Weights of a small transformer language model.
Size: 20 layers, width 256, 4 heads of 64, MLP 1024 tanh GELU, vocabulary 1341.
Each number is 500 + 25 x the weight over its row's rms, rounded and kept within 0 to 999. Layers, rows and columns count from 0. Numbers have three digits each. The size before them is the row's rms in percent of the matrix's.

# layer 2 attention value, 256x256, rms 0.0483, rows 36-67, columns 192-223
103:491516497481528493497492522514517507482489497503479516501494485475479538503496504509498528550540
098:507516503479487496533494496497504518524502496511467484463472476471488467473484507534507493522530
093:501484473451495454496537511497489496493465472495481494484523519489538501492484471479500501539527
097:544514514425513529539474517500447486551482510490485484466529497493519528468513477487488499493517
104:514507471514490432501479504535495531512512508497466514499496501508484522522541523508493495443468
083:537511470495514478452485560513497520468521486487451515486479502486491459473500511509511458473456
104:480498524523480508526511490504485501484514457500459494482537498495548434458525537536521478489494
096:454441446487506475474454537516460454509487512510499529483481500485466497475509571530518503508503
098:519532492470510486542513518512484521503479458483475450508476501497472481515486506488510505474524
111:488476497462437518548481532516514480552513503521464487498520494515507531531503528502511525508522
102:490439529521498463509489514486488532494515491499483500504489472534538445468522513523507469501471
093:536496513504496435495460494497510532502490498507569485463524490558513515507507530541464491482507
108:521509506523498521501489489515531500466444510530534522475516522503500486542511455481504500508487
090:512509527514459499503477449489494498460505483508452478497496500511507561519481529516472497512452
096:464516506512487447493478539509465472527514520502490505529511482525510494537501464506515523518481
086:498496456476456476508473491509505492533492493487523492480507512497483509528508522554497528498463
095:495507515506472513508515448546517513527500484502508492457498504490502532522514486477473528545540
096:497490497524491486498490501543516494518499528490500542518498508515495449511472482553480495498482
100:504417533501484531535492541494489500502509476494513509518486451479481490492515477507510518515517
103:513505490533482535486531438499497508488484554484496514481497505475524493525506447491485489457467
091:491489486474481515512501480470497484502544465542488484545523497545432545468518517504511448485484
095:435482501467511496492531524492473487458522518480502514493472495489527481506461508521502469513516
108:491474494489485521479499520511459551478476483446539491451533530477539488539474457500478533499492
100:457491528507508499519519497495498515508446537484545497516474516495542520484514518469506506525517
098:522468466519520504452512495497498520505445484493494512506539505540489521466500501501550470471500
090:510492503551510483510504477525501495479472517530486510496532567509492506517570494503503528533508
106:501473478477493482544488520483486495515460510473529517496495544465485505505446500518503502485519
112:517497480491449512500543520510455547473505514496509485508551465504518442470482449484461498523485
107:513511495492500437515498528510551523516544492483512482485486516488469491540520476544486477548515
100:515510548490498491495554473511527520446501523483512526483522503476506538545487485476479513495529
111:485488509517455466454489486497494516490503515492473491499536503509496510504495531488511520535499
110:504495502493489515496501545503527474507548477506515490518480483470492493518509483534502476470489
# layer 2 attention output (transposed), 256x256, rms 0.0817, rows 36-67, columns 192-223
112:485525478503497537489482506514507497515522551492480479505521538517510482534467506482540448510441
106:523501493516551449480506516526461488485509462498548557519432516493512460518470494474495465487473
096:477498510508525482481582532488496530502553486464532503503481472504516506535487500480512466463484
103:495530499473516489488509458505480502444552470490482497524506490571545493509500495496513524515524
104:531535517501504498474534528509474522506475452455501486523477509468414494491505516460534542499519
083:503482491500485527520490523525512505498480477492493465505479497502476495487502518489485492430512
112:489490499515507500502509480500497498463531527512462469535468487499526488549538489502468481489472
098:537491487509493494482500518494546504477552514486509517437484465491482537504492460517499504509501
101:464475469513504490487457525501440486553516540496502544488493484490497527483504476518503465484544
118:509470481509554463486429476503566530495506494503487508522507499502508519480530513538490497536509
102:519508492438503506535468509534498514469509490496503484530547475469470493508495481517442513512474
098:516525503450513531495527506538509510536488461510523506569496500529508518458519457480508500495471
111:555502503523534496483500485511484484509502506484454448492512507482508508467535505526473478518509
089:507490503512510484514507564498474511454503551536490523488508531522477490469514488496487494527504
098:500551499530480532461495501507514565516481522516548522508499515441515490491475538557491493462534
089:507484535550541499502466530508516522511451523508462493528540475525447507467510454510487514453516
097:535465486474519546510488494492496514519516514468520477511534509529504505504496468508490510517501
101:456513499488462544489462496533500499541509529484504489498444453488503513489519481472488511519516
111:520493481475522508491543489475560519506537521488463510499504470470511493498495492454508454523446
109:547473515521512477476509507486514509506493525493510512516493483492460489503486495496502517452492
095:465477505542477496460500518489492500487470523480484544499504509509473507518472474458497453503533
097:488508460457478531498525533512444512463536505484553514483518493484535454511488524509501459500503
110:427515533488513495519502452487480509525562472507503496512512506530500470531548469526506464490500
102:472516472525451509490505487495518547518536500496485511463530516491560527503498485527547502498480
102:478516534497507489527495476495520525487504510515470450494560487517498524494534490512485488479469
089:518476527524526497482506464478563501536529524483475465507473504540524523472533501557518492488472
110:497525530523484470509502475535476486441505501485503441449494476478524534554534524554498477484540
115:512489502472512475532547464496505490498483484479526494532476501512490528507503491477533504486507
113:491514455492533532477513436484457479524494537476505458522505485517508491489489501456531481495476
100:546513486477530519496466518506503520533519481545522469526496511463519544494501540556522515523451
113:506506493529511473501520499544518490488498451543494485471490465490464487488508448526464508486514
112:474506487500510504539490510468486488475458492490503510502492553580480493521479520511532513506509
# layer 2 attention query, 256x256, rms 0.0619, rows 64-127, columns 192-223
111:512500471503486519509446503513501458513482499508494495490497509501474515490518482499503520508468
110:459527456473493502478468516487481515512517479527489494527474466504555487482533464507489501531473
090:545504515475484476481473516464493508474508504494508514536471501497530480523498524495509498510546
102:476514509491528549514507517484460486510504500496483506470493515513536490451472454486502520458440
107:524505499513504519549539478529486511482464470492529441479474501495488535513493560494521500465501
106:498477513496514519506527495487524537511509521483508505492491455477485515531516509516510528521541
095:494497473462512467485482508510483534476497510526496452496499541523525504479513540515500520497485
106:501510468518481476481476500506516495507493524531491494507467485480511497498495538494460500525499
099:507486445515535498486517489475516457443464472511483482477474514504496561461482481457480509521500
098:529505494453525531485500532457503529476474480497471501475491491503458523458489511497468490556492
108:534496461485510523445483526544505458494467520510503496515464490482468489452533486516531546534491
105:490495479498511548500470513503465503508498521520492517488497506489521444515527489521520487474472
110:492526496470487474509542492512519490478469471479502462477489498500542527506514540496453528492538
108:543479502501491486537501501456517472544523496532479502466470485484513495497516531537505483530478
099:495493506488491564480520486508487527479493521498492500559494452517524518513484506475520521490531
102:546529537485508488501497521473495500500505516523541532487489531518512526474544557540551482496503
110:522520443497506467480493493506518469539506506533505497524459535533508489530475454498532512541478
099:465484468503494520474497485519501509482546467520533505505508541490514469525505508472509560499471
103:530508511503506480463513524539508554444499479532489484498524499495509547461536498541489449487507
105:469467488476441460534531502479487575498482478483469517508477534472520466495502454542438530490478
092:500461496500459509463494525522504530478516491489496495485522464473511523491469506511510521503494
101:532508529476530511537557453472527510460474464507449502528513586463480505457497489494551517525493
105:500501484493470488485478543507511499517504505501487522528477502495504517509468460517492494501526
102:469478532488563559477508503524498453497461503532528448515515526492493494524499513488494516494500
111:472480514489492512531467540493475511508554504486481499511547500538553482513528527479499479472520
104:516508503497531492528474531462516538474510490501493519497491494498503524517505498478527470458514
100:492544481508535499460493464522503478494474520562530474537529508487521541505514531502494493492470
101:481504522528490513481504514493543500530474521514483501511481514467496525487492495478523511489552
094:501483515513522539513526497553474484528510517478527475518459543471492495504498510482493494485513
106:489506569455469496504544493506482500510488490499496472501533500500524492515489465514523475448484
105:504532522482543479508512515503465505494490491478490522485480519478528508467522527474512472488501
103:491501487515506498515488491508508471535498490503502482488510512521561497498471522482526525486494
114:524508492536520528467477510489498479529515487502521521488515482460486520502519510495528503536489
107:505487487504505524480469500490457513553529488526515512465463451496479445552483469524522523473510
103:478470480484498525476523542452497517489547480495524485489492493518464458511527513477506500496479
105:458459537545492501447543516434552526507509480495471488502457486468533520472503508487470497501523
096:518522485476468517515503511532513514475557475445454521477499432493506426542499480474485470499495
111:500476518502511503469536515499506478491559493487507466507503520533497503490515476505468537519493
098:459490496550477503525523486460467477475505522504498476456501473513491490494485476497508490513500
097:487425505492451470487507531481502492518477522499476527521506546487517545486493521477466514525550
099:518473504545497499474508491523512437509505509514566481533503519477490508513492503479450531503516
098:478497521482474516541509515523529482544453516512518511497532508485489539488498504494505513505509
096:536500518514483470528469478498496492544500481495468456510478505514528489529506508513474495514435
100:524515489496527504487535483478516533481505488493517482540496522501494509469506486486481558511496
094:500481502466489485500525481534527515449493477511472477465501492504481523480493501486504509521513
100:486494509508551505527521528517466471510428505491505519491463479477523536495548510478482503503524
094:468489502449496444515531513527536544459496514522526492534557516468517500465578529521525493476468
103:500477484528524473479462509517474491486520509478518481476528483512475460494523552457521515516513
107:510557484546506473482523453522471492527494476474474503500479503477475513463463475512484499498448
108:466512536473466495498488503509449521542578535516510501503533517497538439512495420528459501477504
108:469503496532497480507513448485505479521515531547491511505460509503471518477511551509462498505453
109:510514490565507487461536452524471507509492483487509483485488501525489482517505515520496477488475
100:492508507466530477512527476513511528471478525488507518523551540500505488463501508479515523508456
091:498477550516498492434502552485515491504502514528482549521455475525478547498512474524500505505522
095:466513492550493499532484484449528523513505513504478492520499484508498445494519504505525524510498
103:506534486485504525465483497505514463495481469530487507495473503501475490535498525509528496537533
107:494476512501556486505536522469535478491468473472487508476499510511522481499504498511525447479543
104:465513485505464458493497452471454483521499503528485531521477500509452565481460489505522527471472
110:478481525570456480487491525473497508478494528516525497534487517491434530521476506489533467523476
096:426504484497518476511502538531500451510449467503523491492519485510481477475501479498469477521545
119:508495495492497530512512502543478521493499565533517543508451496491481529506547495490499529495500
098:498482470527487537483463508471448485515499507462522544477500529507455529491527531477442516478544
110:510525511528487528468525481508526477484465483507477419503518478492558531498513497515521516503466
100:548519509472513515492531523514465491527503457479455499454539514510485507495551527511484491519473
# layer 2 attention key, 256x256, rms 0.0631, rows 64-127, columns 192-223
102:563511543508489498528495499517502428554460505511447486502546485500469536523492480527491495483536
110:518510473466497495515511462512490500484529476489478484491501499450491489486490518495480496531516
091:521502492481496511510486493451510477484530517478476515509490491482463494471505513453494467500513
094:476500495459502491454543501477466543485537483485480516523507477472500494522531493513487473483546
117:476475474518497504508506530512532508507471488499473418470487507466484464476508542466542529492504
089:518460522521518479496510532499511478498450471517496489491535502494493482474473490505512519510511
092:474505500526517557456493553506490530471524515540541479502461519500489546483506496455490522521482
121:524486539523521438508538523520532520483471512508454449547513533499505468470535523494499522472519
094:531543537476537538525533524497502501499493490447510511506508514485494468513500513524491524510518
100:483497497511535523487501490461511481479526485500518458504513518513466508459460490514523478544501
104:498460561505520551499526441490527519468492498510527498474453467477491495496499540520489518505488
100:488534493502511484460496444519518462509552498509506513469453486499507479452501528518471504509477
101:507473522493527488558519518513493497500498525503492537486520556491499544491501482505508470527485
107:485481509479494478497491509453561482519460528503505543541502542480502494481510478557552476546492
098:476466490496498471485512512509485563512512559562511525514503530440468497483471528500519454523478
111:472505506510490501486483521492502430458526461505481475521521504517488527487488497504493471511495
118:515500460484498532504472492523468478497500530494538551491449543481530528501461468529490475494501
104:455463550499536539465499507488516480511520455530485471491482515504446538480476500489513484525521
110:464475554520519486485501508493539499488439477497476474495514519522516474498511521477499540485521
112:469458447514482506491500448520514480554552471509498529499480498525497514507497460506456466517523
089:508498492496509497501469510496567529516510516486541487472524537503523525499524526465456584544532
099:501506514470466453475481508509512484539504490514516506487523509462476490482510534506520493498505
102:456512523492494491546498465477519506456525472511494556479500499493482487468499440499463538518526
107:524498499466519467488527538527509516525515501479484442470506468481490474486498527498483529463488
097:496510526448519484487532521551487511495525491522495507507537500516509474560529528503544455494481
096:438500481491540556452461506496504515444495500510488515490485507548513499491505471491523463507496
099:544436504506521497523501547470487553449482550515523493481496506486521490524505542491507538499498
095:508469507473475499488526511498481497496493475505528525479524496510493514511507500475486511518519
112:487523496506515520485483502508437509461473525471514547508471526511520539494492536491458477514480
107:489565507469530504501530479484499535511469495475491520513517491476559512519484538515493533519449
108:460508506492510470446514519484500537518538443496492502500525487504483513513509506474514463503482
105:516440484502491530471482513475485515486491533526558527488510513459497468493516493538461508541498
110:485474563501485500490495519473515529512501466522492509444525510493502483510516490504506524487551
107:446529573524477499479500482482498508488486521513489566484463531551520481519492517515552432503504
105:517512450519517513456528513485534517519541538528505494464515496474497510462519527526535516536535
110:510497495507478521501498524464496471492436491488509525497516458494522573506511508539478491512519
090:489478478542463523507471466509500488467481502569498521485494462527452513483487522507528519516489
106:478471527479480497463481517492468528488532508524513523512536509507531473525505464526463498464500
109:487511485455504484490523510526524528547474505527499481484505480508484461494524554482521530474505
108:507516472509500493468516516503452504485528536516489515508540526474525526499524460529486453516468
102:512550540500504494498483530510506505503480513451503488476478525552515526497533513537478508481476
097:503473520485486512522503508538492459465464535495462498484495474522521506490515508512511509488519
095:516497492473561498575508488526519512521440497481507474474452503523453521504520536497514542487521
099:490477528505483494457523534459465529533556491520586544478517480498476503528497500471540503499516
104:499497449520499543532488503487489503501505500527512549497498486498484509508476514504468499532497
098:458473486516542478550547532548488526537486480522501499531479494536546512510512496504526499525451
094:528507532453487506482526468504508479554505533496475465506528507505487539508502511502506499518506
097:521516442530489489465473506495513508504507498521509469482519514501463469506528521490540543482527
092:470486510462496537558468440494491486496538499486481525501506513516498487503469504498489522478504
096:509526534508503522514479504511490511524507513489481521501478498494477511510490487464474504498535
096:497483502455493525523471541472497500468528514493495478532491498499503509521511477481498538482528
096:517491533486474508520475537481540540530489533481458515535512523508517490503479518493496532488465
112:490511461520497524464504533495471495468493522516515458517504473489521509521479454512464552496456
094:486502523531479488469515482489518540486484508524475479503515491517534512477502440515515429495512
101:532501524452527521482516513488469475467543525531518540531498437485489481498505513548503487513512
094:515490506542542556484514536501513464510465500503487456521502518505538497447529490524520508513501
098:482523442467513486490537497499498495507520474504513525530455472476519516473502518489495451482496
095:529498479529474517494490521518550514485484493547513462506528515469497500519515465452480506454535
104:504448505517489509514482516494518500489505474451489479545489497493529547522492496477495544482486
089:543516505502506502518525470516509464566506459488509495488469485516522493462510510525504525481478
110:495504507477514521482496491488487534495477484506537475505505515524557455516502502515457485497497
104:502508515494466521532532500523501490524544466465475496505463532506491503486507497489521456500474
101:504478464489496514520537551512474550507507496480485524527461493527487537511514508469481514503462
098:513533532501498470537515512520455496540500480496506495502506500500499532517512471499511491505507